Part of a small language model's weights: 3 heads of 64 (1 for keys and values), local attention windows.
Each number is 200 + 20 x the weight over its row's rms, rounded and kept within 0 to 999. Layers, rows and columns count from 0. The size before them is the row's rms in percent of the matrix's.

# up: layer 12 MLP up, 384x192, rms 0.134, rows 203-226, columns 96-191
# down: layer 12 MLP down (transposed), 384x192, rms 0.122, rows 203-226, columns 96-191
# gate: layer 12 MLP gate, 384x192, rms 0.143, rows 204-227, columns 96-191
up203,099,178,222,208,177,225,179,217,169,210,200,214,197,210,218,209,194,168,207,152,198,191,208,187,219,208,204,194,189,170,200,184,173,184,214,235,184,187,192,196,220,216,215,189,205,171,188,195,232,210,201,174,185,195,195,198,212,251,209,161,209,184,215,190,220,155,180,217,195,218,247,216,186,192,218,184,220,188,199,225,203,192,205,164,186,179,196,199,213,208,179,212,167,205,215,221,179
down203,097,161,203,244,233,139,175,211,189,181,165,219,222,210,189,198,204,197,180,177,190,223,198,205,235,211,196,205,191,180,192,208,180,228,178,206,234,239,197,218,216,205,195,208,222,195,193,175,201,215,191,223,206,242,200,226,199,186,190,217,189,182,214,208,164,194,186,214,206,201,220,219,216,197,212,144,221,193,186,211,168,213,189,170,161,213,228,227,217,213,168,168,219,205,221,217,208
gate204,097,209,205,153,181,195,217,194,202,220,181,243,234,216,182,187,166,191,208,219,198,236,172,206,199,182,218,189,195,216,203,244,184,185,184,221,171,173,211,220,161,193,184,215,189,203,180,181,235,220,162,216,167,189,204,203,202,195,186,172,178,214,225,222,217,192,210,163,140,207,190,173,189,212,212,203,160,171,213,194,174,203,180,205,188,204,168,225,204,180,172,197,189,201,212,243,188
up204,100,189,204,236,219,185,184,207,217,165,228,174,193,188,217,200,222,245,208,201,210,177,217,209,200,213,169,188,204,219,177,184,223,207,185,174,225,243,194,210,222,196,249,213,208,200,205,262,210,190,215,192,218,192,189,177,201,210,204,218,185,202,184,178,180,238,189,204,244,133,224,213,231,248,215,197,252,212,196,197,209,177,211,181,212,198,220,210,200,212,182,205,220,208,180,185,214
down204,100,194,222,224,226,193,217,199,190,155,192,194,200,179,199,174,166,229,234,196,192,176,195,223,195,215,212,185,179,228,212,234,194,167,205,210,181,224,203,98,205,221,199,223,186,220,199,223,217,215,199,190,181,192,207,169,174,200,193,213,202,217,168,193,199,217,152,189,221,182,197,172,211,203,214,174,229,240,231,197,200,173,203,169,213,220,211,221,208,196,207,171,254,227,188,196,206
gate205,102,218,193,213,207,217,226,158,215,179,168,182,183,254,194,189,216,190,214,212,202,199,235,187,195,206,211,176,225,214,183,203,221,191,176,247,175,167,215,197,221,218,201,200,188,206,200,217,178,231,188,207,157,197,210,168,188,216,179,208,199,187,214,192,188,231,207,182,167,168,219,189,201,200,226,189,208,212,195,223,222,234,226,200,176,239,206,232,197,186,184,212,235,222,201,218,195
up205,100,205,189,217,176,215,225,173,201,243,188,176,180,205,191,188,225,168,209,175,197,201,168,199,175,195,216,187,187,218,209,168,224,193,210,230,204,192,219,207,229,200,208,194,193,201,205,208,191,231,207,184,229,200,228,196,182,165,185,197,183,193,218,210,213,232,208,202,206,209,186,185,199,163,188,172,215,158,225,233,194,227,222,229,184,213,217,207,229,199,197,220,224,222,188,221,197
down205,098,198,207,202,195,204,222,210,220,224,247,184,219,200,179,195,228,184,187,171,188,191,161,219,202,235,200,191,199,201,190,184,203,212,207,211,175,158,181,110,175,199,211,217,232,195,202,199,220,217,212,184,235,204,195,226,218,154,200,167,195,211,172,208,192,180,213,228,218,210,225,217,242,188,215,201,210,179,183,219,208,182,210,209,216,179,217,196,198,215,209,233,202,201,217,203,218
gate206,092,222,193,234,203,196,176,212,200,197,205,205,180,179,196,232,192,195,218,191,208,181,234,215,263,197,229,212,224,188,211,210,200,165,205,169,196,189,214,209,200,198,216,186,231,211,210,173,213,187,196,177,170,205,186,204,202,217,229,177,200,218,182,179,170,150,211,218,171,201,190,199,158,221,201,234,178,185,177,189,186,190,219,204,222,221,234,167,230,213,214,182,198,202,228,197,260
up206,095,221,199,164,203,221,207,171,203,252,178,220,171,181,199,180,163,187,233,194,181,211,194,188,166,189,193,213,194,215,189,181,187,184,196,217,195,162,209,197,196,231,181,199,160,198,225,226,178,228,194,216,179,214,182,186,191,185,145,174,203,189,230,210,183,223,180,197,194,182,213,208,192,180,183,225,230,200,249,166,189,184,237,214,182,206,246,214,185,181,179,205,181,191,159,218,172
down206,096,185,234,240,218,211,205,217,202,225,201,207,153,189,209,215,218,181,156,181,207,184,213,208,210,183,226,159,212,199,219,189,189,206,197,167,195,195,207,295,188,220,195,201,170,210,205,227,210,199,200,196,198,203,190,170,215,196,219,203,195,247,177,181,181,232,186,197,202,216,214,205,201,191,206,196,207,202,192,200,220,193,213,186,203,193,235,236,209,186,187,184,231,224,207,224,187
gate207,095,209,197,210,220,206,207,227,209,147,175,198,178,215,215,177,201,224,230,203,202,176,228,193,216,202,172,220,204,224,177,211,186,225,173,186,216,225,218,222,220,194,212,216,194,182,207,185,242,196,198,204,197,187,223,197,179,199,200,194,202,218,179,177,206,248,183,188,199,178,248,189,213,180,178,227,191,251,221,209,204,190,205,210,255,183,230,199,169,165,175,205,191,159,201,221,208
up207,080,191,225,207,190,203,172,169,192,204,200,213,212,217,197,183,170,181,189,234,201,197,143,169,227,195,215,210,190,204,222,227,174,171,229,208,194,183,166,218,192,165,196,209,194,205,165,239,180,178,194,200,163,194,206,210,212,220,176,172,181,209,213,225,208,174,213,215,202,176,198,205,206,200,239,143,199,184,198,166,203,189,210,194,199,222,179,190,217,202,216,195,207,238,237,190,170
down207,096,212,199,203,213,202,216,204,197,200,196,175,198,191,209,190,182,204,216,197,186,194,205,209,209,208,197,199,195,209,216,192,194,209,196,187,200,205,204,0,211,203,236,220,182,188,199,199,218,187,211,195,214,191,177,219,182,210,179,196,203,201,197,193,184,209,211,196,176,211,196,186,204,202,227,200,194,218,203,193,205,202,204,203,221,195,187,208,205,186,189,206,225,200,187,213,196
gate208,105,184,232,173,197,199,190,183,201,230,190,217,209,171,219,213,175,186,208,211,238,197,204,229,191,170,192,189,231,208,207,197,201,175,208,211,178,187,171,206,196,170,174,191,218,216,205,199,196,172,215,192,219,189,225,217,170,174,207,221,203,186,184,194,219,219,223,202,195,273,160,178,224,215,202,198,179,179,201,204,213,197,206,197,219,184,185,209,187,203,206,210,196,165,243,201,208
up208,103,208,217,194,187,206,193,201,202,167,215,174,215,215,246,209,195,155,188,199,218,171,224,171,183,203,193,206,201,137,195,225,196,168,180,176,186,226,166,201,195,216,220,184,212,228,217,198,209,187,195,203,204,213,191,205,220,198,217,195,213,194,161,197,183,206,192,206,223,201,203,196,195,196,210,249,207,216,231,193,247,192,180,194,211,167,221,210,183,195,203,175,206,234,207,207,228
down208,103,199,227,173,196,198,205,197,210,210,193,178,208,193,239,198,202,205,218,216,187,188,231,235,196,203,180,240,205,203,192,178,192,198,199,221,186,205,221,121,222,202,213,179,200,167,211,228,180,214,219,221,241,138,203,214,185,229,167,202,206,215,196,174,220,210,203,219,194,202,199,209,229,223,226,187,197,210,212,212,197,223,221,191,187,156,171,225,183,230,224,190,188,193,171,219,198
gate209,099,202,229,174,187,206,169,167,199,226,189,182,160,162,177,176,226,190,199,163,192,209,198,182,189,214,213,170,197,189,225,191,210,237,209,208,227,221,227,195,220,204,168,224,162,186,187,172,197,243,204,227,235,178,224,196,205,212,179,205,200,206,223,226,204,219,174,245,192,231,171,205,180,200,201,216,184,181,250,211,186,177,210,200,210,222,201,182,191,181,181,224,193,229,184,219,199
up209,100,220,204,200,215,209,210,181,221,175,209,173,203,208,194,219,214,168,184,190,202,238,197,200,189,212,165,144,201,240,176,217,178,228,185,198,201,147,214,196,213,222,187,209,190,220,183,207,233,196,248,206,188,186,207,179,198,241,219,186,175,207,191,206,207,168,216,224,228,201,199,212,204,202,208,200,230,191,227,220,168,205,240,182,231,202,221,221,178,194,227,213,189,193,186,213,205
down209,098,195,225,211,208,198,212,210,215,177,193,183,174,153,210,218,212,209,178,208,158,159,188,194,198,190,202,195,225,216,193,191,194,200,206,186,165,183,185,276,197,183,209,196,212,210,187,208,228,229,189,159,231,190,228,195,222,230,213,220,198,198,179,167,173,167,220,189,220,153,192,203,228,226,227,194,200,228,173,195,216,190,194,216,173,183,180,173,217,202,154,205,195,179,223,224,189
gate210,099,189,200,190,182,219,225,212,204,234,213,215,237,223,206,200,183,162,226,217,214,209,178,221,197,204,222,193,193,170,194,205,151,214,202,188,251,181,194,192,214,179,191,172,217,213,220,232,236,206,208,189,166,176,222,203,226,183,213,218,220,197,208,197,201,204,223,222,184,186,195,227,224,181,211,210,210,183,220,181,191,174,237,219,211,196,190,207,205,204,217,206,205,240,192,221,149
up210,101,187,187,217,198,226,186,226,190,186,215,156,186,206,194,194,199,210,209,200,185,210,167,195,203,185,168,200,180,162,190,216,175,235,203,201,212,175,160,203,208,212,208,183,214,211,192,208,207,195,184,196,144,179,175,185,207,230,207,181,214,206,166,184,182,207,202,207,220,203,222,189,217,179,232,203,214,219,197,232,228,187,230,205,217,203,169,205,216,178,209,196,235,224,209,205,182
down210,099,211,190,203,204,222,208,211,195,196,184,170,217,218,214,205,218,174,190,161,216,203,142,181,216,175,205,187,210,202,181,200,212,200,187,177,210,189,173,202,221,184,138,217,178,254,177,226,174,201,199,195,196,260,217,181,198,218,207,198,209,197,192,242,184,174,217,183,190,206,170,203,180,203,146,202,220,194,209,184,164,192,203,228,202,222,172,195,213,211,203,171,169,198,221,202,160
gate211,122,202,190,192,229,211,173,192,192,191,190,214,188,220,217,227,213,199,206,174,181,176,232,203,201,217,185,180,182,197,192,214,207,205,190,203,214,200,196,214,238,208,204,215,196,209,226,177,194,201,217,188,215,206,198,205,190,226,183,170,212,224,176,183,199,209,178,200,165,179,198,223,243,202,201,218,205,248,225,178,203,211,163,199,197,197,158,189,179,232,197,238,167,188,194,240,196
up211,097,200,196,170,188,182,232,232,173,203,172,215,240,225,191,174,216,195,163,174,170,197,192,187,187,204,202,196,189,203,226,206,236,222,211,216,186,220,180,206,182,247,184,216,217,172,203,195,170,189,192,212,188,172,217,229,216,190,229,186,198,191,179,233,199,203,204,179,216,199,206,197,202,169,229,195,221,198,201,209,204,195,209,211,191,191,189,203,152,224,225,207,189,198,194,229,206
down211,098,192,204,193,178,210,224,195,199,190,196,196,209,196,198,185,187,225,190,181,216,216,167,193,194,227,217,212,219,232,192,180,233,232,188,200,202,186,174,115,188,219,185,160,199,224,215,219,185,200,160,213,189,204,212,172,220,213,211,226,188,215,202,214,218,189,218,190,184,198,194,205,187,182,166,166,203,167,163,208,183,209,222,172,251,183,191,226,215,187,161,203,213,201,188,191,182
gate212,099,174,183,216,174,189,182,227,204,177,179,202,217,178,216,198,222,202,177,205,147,205,225,203,212,184,193,216,185,214,189,215,157,189,220,203,199,233,188,206,190,216,214,201,166,185,218,181,188,219,229,174,201,208,182,201,218,201,189,184,202,217,179,233,167,167,230,224,229,199,179,209,212,227,200,185,184,214,232,220,189,196,211,198,213,242,221,189,234,213,193,201,208,197,211,205,202
up212,106,215,150,221,190,155,174,155,225,223,150,223,202,193,183,173,236,183,213,184,185,194,198,192,209,176,234,199,194,207,185,241,195,185,213,196,213,176,202,200,198,142,191,183,201,181,199,203,188,201,171,211,205,196,193,214,192,201,146,196,196,207,201,255,203,206,172,203,172,197,194,196,169,159,188,193,186,189,199,198,204,195,238,206,218,190,206,208,234,179,191,190,223,218,182,198,166
down212,107,204,189,206,169,214,175,219,211,192,201,192,172,184,192,227,199,227,200,182,223,194,205,215,185,214,203,184,212,225,168,202,170,201,207,195,181,226,177,115,184,188,216,163,181,227,186,239,197,197,212,207,214,209,221,194,214,215,206,236,230,193,163,195,160,191,209,212,233,198,178,219,222,226,201,160,198,194,212,221,222,197,181,219,182,216,208,198,207,231,215,191,191,218,224,207,213
gate213,102,244,178,180,213,224,212,191,203,216,200,184,221,168,214,216,180,194,220,209,202,218,173,186,244,190,202,188,187,175,213,235,212,186,199,209,171,239,241,202,191,208,173,200,155,196,206,197,210,178,198,203,201,213,223,209,207,167,208,203,221,191,218,214,167,202,195,225,190,180,209,192,187,199,219,209,182,171,198,218,181,188,210,211,218,207,200,179,147,191,160,196,215,180,182,216,179
up213,097,172,191,211,204,224,187,176,194,215,197,221,201,166,212,200,182,200,176,156,196,199,233,198,170,211,180,191,245,177,215,195,228,179,185,217,201,187,197,205,193,178,176,221,213,152,238,230,213,201,244,193,179,146,207,199,168,182,204,175,172,160,204,194,203,167,181,207,232,179,166,192,202,196,192,221,201,178,209,214,213,209,207,185,177,199,185,229,176,221,211,190,185,196,194,214,191
down213,098,210,205,178,177,169,215,195,173,218,198,181,188,218,204,236,203,221,212,195,238,206,221,204,237,195,208,197,207,243,224,198,174,199,218,165,180,192,179,156,176,195,198,196,216,185,219,184,197,234,196,198,177,211,204,201,177,218,195,225,233,186,206,186,228,207,225,208,178,191,207,183,236,191,157,181,190,143,214,184,179,206,219,174,198,213,193,151,197,189,189,179,216,179,171,201,205
gate214,089,196,203,247,200,178,215,203,216,226,201,197,198,179,211,220,212,193,213,195,203,185,208,210,247,213,229,223,208,199,214,190,165,188,200,233,205,218,176,200,213,220,202,191,185,187,193,213,207,181,203,181,198,178,197,197,231,202,217,190,201,208,158,183,179,195,207,241,238,203,158,209,206,195,189,218,206,174,210,228,201,180,210,219,202,197,212,220,222,179,191,220,191,211,174,174,172
up214,099,211,180,225,216,162,217,204,218,220,168,225,219,169,196,184,217,219,223,239,228,169,178,205,207,189,205,164,209,200,198,212,201,198,200,183,192,204,212,203,215,202,189,202,181,186,235,221,214,181,199,228,175,218,220,184,233,203,197,208,142,188,243,201,201,223,205,229,222,201,188,170,205,204,187,253,163,185,203,167,195,194,203,210,207,206,258,191,203,222,232,168,190,225,184,212,174
down214,100,240,185,199,211,188,183,181,222,210,218,229,170,205,195,192,219,188,173,153,195,189,199,189,242,218,204,197,208,205,219,213,198,238,205,232,221,195,200,262,181,205,211,183,188,220,188,203,163,192,235,194,225,152,216,143,199,214,185,202,220,188,219,185,190,192,204,178,197,223,201,212,213,163,209,169,209,159,191,170,195,200,197,180,209,209,183,205,210,204,162,201,213,185,182,210,187
gate215,106,211,198,198,196,228,223,203,195,230,166,188,172,187,240,205,208,196,205,236,177,166,187,201,194,222,204,193,207,172,227,220,166,205,206,207,228,184,209,217,199,197,171,207,218,174,205,192,213,204,185,244,220,182,210,175,179,226,164,196,159,193,208,170,197,178,174,206,203,201,167,192,229,218,232,184,211,175,173,203,237,205,191,224,178,257,241,170,183,182,242,256,200,192,209,220,166
up215,100,205,183,216,214,189,206,184,199,199,178,222,173,205,213,218,199,208,199,179,202,228,214,207,186,210,236,198,222,179,195,214,218,221,263,235,235,153,200,197,236,194,173,175,193,146,203,223,180,225,203,213,226,192,204,179,194,175,225,201,175,202,217,211,189,178,224,211,184,201,174,234,162,178,206,207,206,172,214,176,224,196,223,216,193,201,228,165,211,166,226,216,199,209,216,164,180
down215,099,209,175,206,177,219,236,175,207,174,190,210,232,191,169,180,216,199,178,203,221,153,225,184,187,215,221,180,204,203,208,198,203,221,193,209,206,217,227,213,234,219,212,220,226,220,209,186,252,177,211,198,185,255,202,219,213,215,213,207,196,206,176,212,210,190,187,205,178,204,140,186,190,207,240,176,187,190,187,206,199,216,185,206,239,175,178,197,185,236,200,202,211,208,168,198,200
gate216,102,171,197,223,221,219,208,198,205,199,190,200,168,210,191,205,215,251,188,215,217,186,209,206,189,201,219,194,212,179,228,187,216,215,188,220,238,192,182,192,208,187,199,202,243,205,190,205,269,207,219,213,193,184,215,222,211,231,222,229,210,206,187,207,176,204,188,182,185,200,199,209,165,235,215,207,171,195,181,195,199,206,188,202,212,219,223,171,222,168,192,174,205,206,249,196,193
up216,095,237,205,169,250,229,211,223,230,209,151,213,166,248,193,193,209,188,220,191,172,210,225,219,191,204,197,185,184,147,221,221,166,196,209,198,253,231,218,199,164,191,193,196,165,232,216,225,168,210,217,206,228,216,195,201,171,222,209,195,208,202,203,230,177,215,180,191,216,196,218,219,190,191,211,199,212,182,218,180,227,173,197,170,227,205,226,191,177,179,179,220,204,198,181,202,207
down216,098,178,226,215,198,188,233,203,203,203,179,210,175,253,173,241,221,198,152,172,215,190,224,205,200,195,234,187,175,167,196,225,210,211,197,173,205,216,235,290,203,185,206,212,192,196,203,202,233,143,205,188,185,220,206,222,177,215,196,190,178,208,216,201,167,213,210,215,195,161,190,191,195,202,207,185,230,250,203,181,212,180,198,177,221,195,232,183,188,229,194,190,217,179,189,228,226
gate217,100,192,236,227,195,191,183,222,209,222,201,204,229,215,220,191,171,190,193,211,177,164,175,225,224,247,226,180,237,206,171,205,210,191,193,206,204,196,199,214,173,199,204,199,199,219,175,206,181,211,212,204,216,184,200,186,226,198,197,201,189,199,188,197,196,190,237,196,193,206,208,173,224,171,239,171,189,207,188,203,185,257,212,170,181,174,170,171,207,205,221,182,206,186,224,189,194
up217,101,192,187,216,223,210,214,175,187,189,189,171,207,224,183,155,200,191,220,212,209,209,210,156,211,203,176,200,175,201,231,181,186,186,191,193,232,217,204,211,195,186,222,223,208,191,193,187,235,189,186,195,163,172,197,200,201,230,172,197,197,212,216,226,198,238,193,216,217,220,190,181,223,196,190,236,197,222,235,225,161,173,223,185,217,225,213,220,192,216,169,186,203,203,182,238,214
down217,105,194,202,220,222,200,205,212,209,187,208,212,198,184,186,169,173,191,178,206,202,196,164,194,214,206,210,231,203,194,188,200,219,199,205,199,198,195,187,82,210,186,197,220,173,237,218,192,183,196,184,189,198,200,211,235,198,213,174,206,193,203,228,211,221,214,225,202,211,179,207,146,181,182,202,214,205,255,187,205,211,209,209,223,190,222,220,231,222,164,198,204,207,210,208,203,198
gate218,102,188,193,189,197,186,175,231,241,211,215,155,209,169,221,203,177,194,198,192,158,196,210,177,227,209,201,198,196,186,170,197,184,199,178,182,214,184,197,200,231,174,230,195,190,191,193,210,173,183,202,180,225,194,213,251,203,212,191,191,209,197,172,205,201,203,221,216,191,204,200,161,197,214,213,229,194,171,209,189,212,212,198,194,210,204,173,186,197,207,187,223,219,189,213,192,207
up218,101,161,252,186,212,199,214,209,175,214,190,223,205,243,188,218,223,202,200,219,182,206,213,205,237,186,161,213,201,210,185,206,213,205,210,191,203,220,208,200,205,213,193,219,186,217,183,157,219,238,208,163,191,189,219,188,167,226,195,193,199,210,209,239,191,228,214,241,168,221,175,202,213,236,209,197,216,219,221,163,223,164,163,215,216,184,203,205,204,191,182,194,208,183,171,198,183
down218,098,222,207,206,240,181,153,207,220,193,219,196,222,188,212,176,151,191,239,209,170,180,213,197,181,169,210,209,175,171,191,177,218,200,223,203,208,230,198,268,208,191,211,176,157,222,218,210,176,180,185,193,206,179,215,194,238,212,203,188,217,217,186,224,175,173,177,236,183,222,203,205,220,192,206,183,184,187,168,207,207,179,207,205,190,227,196,188,185,178,210,200,208,187,217,232,216
gate219,096,215,187,196,205,201,177,216,183,198,205,164,213,185,162,209,206,232,204,183,186,168,189,184,218,225,197,230,197,194,187,175,213,195,219,174,158,183,197,208,168,197,179,178,218,193,197,233,169,195,238,194,178,191,174,207,224,181,216,203,214,202,184,189,206,212,171,215,178,215,204,206,223,235,218,198,202,193,194,197,188,216,191,176,183,190,206,173,213,241,196,159,235,198,195,202,195
up219,105,220,179,199,204,199,219,209,163,204,193,179,169,195,174,210,153,214,239,188,206,226,157,175,215,220,217,205,182,211,193,203,218,204,193,198,206,243,190,199,199,207,206,198,191,192,231,214,232,212,186,212,188,182,216,234,225,201,155,243,205,207,186,195,186,220,213,178,200,186,202,206,211,204,196,178,208,205,196,194,201,189,199,195,207,203,203,190,193,178,201,187,190,231,201,196,201
down219,103,217,217,170,241,201,199,178,205,208,220,187,213,182,198,190,189,197,224,223,195,191,193,211,186,182,183,201,213,250,172,192,201,189,211,194,197,203,212,270,240,226,183,198,196,171,215,178,189,189,205,217,206,175,202,201,199,185,218,223,187,179,178,168,210,216,210,204,203,197,202,200,198,200,207,211,176,205,204,210,197,213,176,208,202,186,195,203,207,184,212,204,193,204,221,183,187
gate220,107,208,233,179,214,207,185,215,169,219,191,190,167,178,196,200,187,213,189,231,184,192,170,187,210,198,225,228,216,207,186,227,225,177,212,198,213,175,195,198,225,142,234,200,196,204,228,187,222,153,202,212,170,173,234,244,223,225,192,158,198,209,194,200,206,198,200,207,178,237,217,193,191,178,216,218,192,174,207,190,181,196,184,203,226,175,212,179,199,206,212,215,218,183,212,199,214
up220,102,200,178,221,200,211,217,195,211,189,190,210,175,222,205,199,210,210,187,210,208,177,173,194,252,209,148,183,167,217,203,204,215,219,181,201,224,207,209,198,202,201,217,221,223,172,194,193,180,188,182,179,163,195,207,147,204,192,207,217,192,202,233,218,214,192,196,149,182,166,192,223,221,211,219,191,226,226,163,206,199,214,187,194,171,209,194,245,205,168,163,169,186,207,217,219,194
down220,101,235,209,170,219,179,171,212,190,194,214,199,231,181,219,172,208,197,207,218,193,181,198,187,185,202,172,169,229,242,205,205,218,207,173,221,214,229,202,315,231,193,180,227,212,221,222,198,190,188,214,193,176,184,195,191,207,167,214,183,215,191,212,199,180,189,187,186,209,167,192,198,187,211,198,212,198,172,209,187,209,186,188,210,235,156,184,195,201,178,217,216,157,189,185,196,202
gate221,096,171,219,186,191,211,207,213,210,217,204,189,186,223,182,185,185,222,187,221,241,215,187,193,214,202,200,178,238,215,183,222,177,222,222,221,165,166,186,198,208,200,215,208,212,194,193,201,217,185,175,210,233,165,221,163,206,168,164,180,222,180,174,222,210,201,205,199,181,203,242,222,217,209,252,188,167,204,186,203,182,210,217,167,215,211,201,225,181,196,197,180,221,221,216,220,178
up221,091,224,207,179,197,217,191,222,187,193,206,173,208,178,206,189,204,224,195,205,174,210,182,211,235,189,199,258,210,175,185,196,215,217,184,205,227,190,212,216,215,203,154,206,173,198,214,221,204,189,182,213,168,210,192,197,203,208,189,211,175,239,231,226,226,209,221,202,242,184,219,158,202,183,173,198,190,189,237,170,170,204,224,211,214,214,198,215,218,219,172,193,203,186,201,181,201
down221,099,169,221,210,200,205,185,195,207,179,219,175,217,200,208,187,174,213,228,207,202,186,204,214,194,215,186,188,196,189,200,222,203,204,224,204,217,191,207,5,197,199,187,173,190,204,185,226,232,210,205,173,187,192,197,176,192,218,177,220,206,210,198,207,206,218,214,201,203,208,210,195,210,208,223,178,214,191,212,179,205,216,212,177,199,207,206,203,220,207,185,194,201,181,207,192,191
gate222,100,162,189,173,175,214,207,222,177,177,181,220,183,208,220,199,192,162,218,198,197,209,209,194,198,188,228,193,205,167,219,196,240,164,207,228,201,200,160,199,224,234,201,185,171,194,191,205,196,196,214,193,195,212,195,177,214,211,212,158,245,185,207,202,190,214,193,178,176,206,223,211,203,198,187,169,174,200,233,195,202,209,202,198,193,204,209,204,232,182,178,198,192,183,154,192,210
up222,101,230,174,213,192,164,203,200,192,202,184,211,168,180,208,220,202,156,207,199,198,192,198,178,194,219,220,220,183,193,236,206,229,191,221,238,201,201,192,194,240,192,216,180,203,214,238,192,190,191,186,202,198,227,150,215,182,160,217,199,217,166,152,255,211,239,191,205,149,204,195,175,191,170,200,212,178,191,220,199,193,234,218,200,200,172,178,207,228,214,210,223,203,184,159,202,191
down222,101,217,200,180,219,213,199,187,229,212,198,221,173,186,208,197,193,211,195,189,190,195,158,212,184,216,219,194,201,198,200,194,188,200,208,213,195,193,196,55,179,177,196,206,199,228,184,199,192,202,196,224,207,227,226,195,203,216,223,214,235,159,223,215,198,224,201,183,177,220,195,170,177,214,210,188,191,191,215,197,169,209,227,191,155,187,211,182,198,209,189,229,183,200,190,170,178
gate223,095,208,216,185,227,197,211,220,195,215,159,201,201,154,198,223,238,192,198,202,198,157,182,213,206,219,237,193,238,192,207,238,198,206,225,218,208,197,181,201,202,206,217,203,221,220,203,231,193,207,215,192,191,198,234,157,204,197,199,212,181,223,202,219,199,216,197,200,186,203,176,197,212,225,212,212,204,201,172,175,223,206,214,211,191,197,191,227,199,187,213,214,173,204,180,226,173
up223,096,188,255,177,231,219,182,210,184,215,200,211,194,211,199,162,220,217,213,182,163,175,175,185,216,207,221,201,204,182,185,198,188,181,198,204,142,189,221,196,177,235,200,191,213,216,197,207,179,181,157,203,203,172,189,193,212,198,209,163,209,173,170,200,220,222,221,204,196,189,216,204,185,203,140,255,212,203,201,183,184,217,218,224,154,209,171,217,195,201,168,181,194,203,217,179,235
down223,096,184,206,186,209,167,210,199,201,204,185,170,210,194,193,210,191,214,187,204,191,198,193,201,216,197,164,228,224,209,187,201,190,220,247,190,202,220,171,182,189,220,202,144,170,212,178,225,153,215,183,198,211,162,162,198,223,160,226,192,186,214,211,173,197,207,181,220,232,189,206,174,236,195,206,169,195,160,207,199,162,178,240,211,194,193,181,195,205,197,227,190,204,187,211,182,203
gate224,094,197,215,179,215,190,187,206,186,184,203,194,171,236,210,181,214,214,172,217,225,186,170,188,201,193,158,187,194,239,194,194,190,185,158,204,201,237,172,213,192,201,202,204,195,186,199,175,242,187,205,205,210,154,186,210,205,191,216,151,172,244,201,206,239,196,159,163,233,192,221,190,238,167,212,188,164,201,191,209,175,208,217,186,198,210,189,243,195,211,197,205,197,185,213,208,209
up224,088,212,200,162,229,184,216,183,126,150,204,204,172,221,189,196,236,190,168,171,191,172,194,162,143,191,183,189,196,200,227,181,209,225,184,202,185,239,174,180,187,223,195,191,192,181,182,176,188,189,216,203,222,218,183,208,200,178,203,177,176,203,207,182,226,172,168,170,210,221,196,214,204,183,200,186,190,194,198,243,192,202,193,198,167,221,215,228,193,205,176,178,188,196,166,201,222
down224,097,212,196,204,184,209,198,186,191,183,202,190,202,227,188,201,203,183,163,184,217,232,195,161,180,198,187,205,214,185,198,178,216,198,205,176,201,198,190,378,208,213,179,205,198,202,216,210,183,219,192,206,216,186,189,202,195,207,185,197,216,214,176,188,206,186,218,222,208,205,180,211,199,191,203,191,220,174,218,188,183,190,221,175,201,173,195,222,196,234,163,171,201,199,196,173,192
gate225,101,187,185,204,228,227,207,170,224,203,209,236,211,184,176,182,192,242,202,189,165,217,219,189,224,212,193,196,209,209,185,185,222,217,189,185,177,199,200,203,209,185,174,225,191,214,201,222,202,238,199,190,181,151,172,168,194,175,180,217,207,190,183,224,173,233,221,214,193,193,232,233,249,162,207,216,215,196,222,197,214,167,236,206,187,200,176,195,231,196,214,183,216,212,217,219,226
up225,104,224,176,180,191,185,222,205,190,181,224,174,202,267,202,208,211,207,170,221,197,216,228,241,186,226,192,188,188,196,192,216,171,236,201,229,214,194,212,202,175,213,181,227,223,213,226,155,213,208,237,188,181,191,209,214,184,213,216,219,226,218,209,216,206,193,209,204,177,209,228,183,212,210,213,218,200,203,193,214,200,167,196,180,196,175,158,218,214,195,169,221,198,208,196,208,221
down225,101,172,195,171,207,203,187,194,208,232,151,202,171,242,223,200,205,177,192,206,175,231,228,214,223,209,223,179,183,169,182,180,185,184,193,200,183,167,181,247,188,182,193,209,221,198,202,187,192,195,185,180,241,208,201,174,202,197,236,212,194,238,192,188,217,176,197,245,215,206,201,184,165,187,193,176,177,185,212,219,204,205,232,156,174,202,213,200,220,202,182,235,235,222,197,236,182
gate226,096,226,182,229,212,232,195,240,208,222,194,208,184,184,173,198,254,177,213,211,161,185,228,199,160,201,177,206,162,177,217,170,195,218,197,172,239,238,191,208,183,208,211,211,220,193,192,194,232,226,197,210,181,210,161,217,194,215,194,223,219,205,200,232,217,199,178,201,202,203,164,173,182,208,170,218,192,217,205,206,199,226,215,201,236,184,215,210,188,192,207,176,212,176,197,139,185
up226,098,176,182,200,217,207,215,174,197,176,178,194,218,203,186,191,193,185,192,191,233,243,210,223,205,185,203,258,226,210,218,181,212,217,191,203,183,190,216,211,202,216,183,205,221,210,185,174,180,235,185,196,189,195,213,185,164,185,192,211,202,224,232,158,183,212,232,231,192,191,204,200,221,166,191,196,232,222,176,199,202,196,193,196,153,219,230,218,191,231,183,213,205,196,223,211,223
down226,100,203,227,202,218,183,214,198,193,199,225,178,194,236,244,196,189,205,186,210,222,192,190,218,228,194,229,197,199,195,170,242,189,200,174,208,207,226,184,341,194,182,176,209,200,193,193,206,168,195,167,222,215,194,227,174,175,181,220,220,163,198,197,230,218,196,166,210,163,210,198,229,194,169,150,228,172,171,223,195,208,225,204,197,204,204,200,183,216,200,185,196,213,223,194,197,184
gate227,100,222,185,198,210,237,189,188,225,187,179,211,206,211,214,209,179,197,207,222,213,178,209,192,170,208,210,232,191,177,205,197,218,194,180,191,210,205,215,208,218,201,199,195,224,198,230,188,194,201,203,228,215,188,185,224,190,185,201,190,216,168,178,202,180,177,162,210,227,206,200,212,193,190,187,209,194,171,204,206,200,220,208,194,188,171,198,146,188,189,192,200,196,193,176,261,172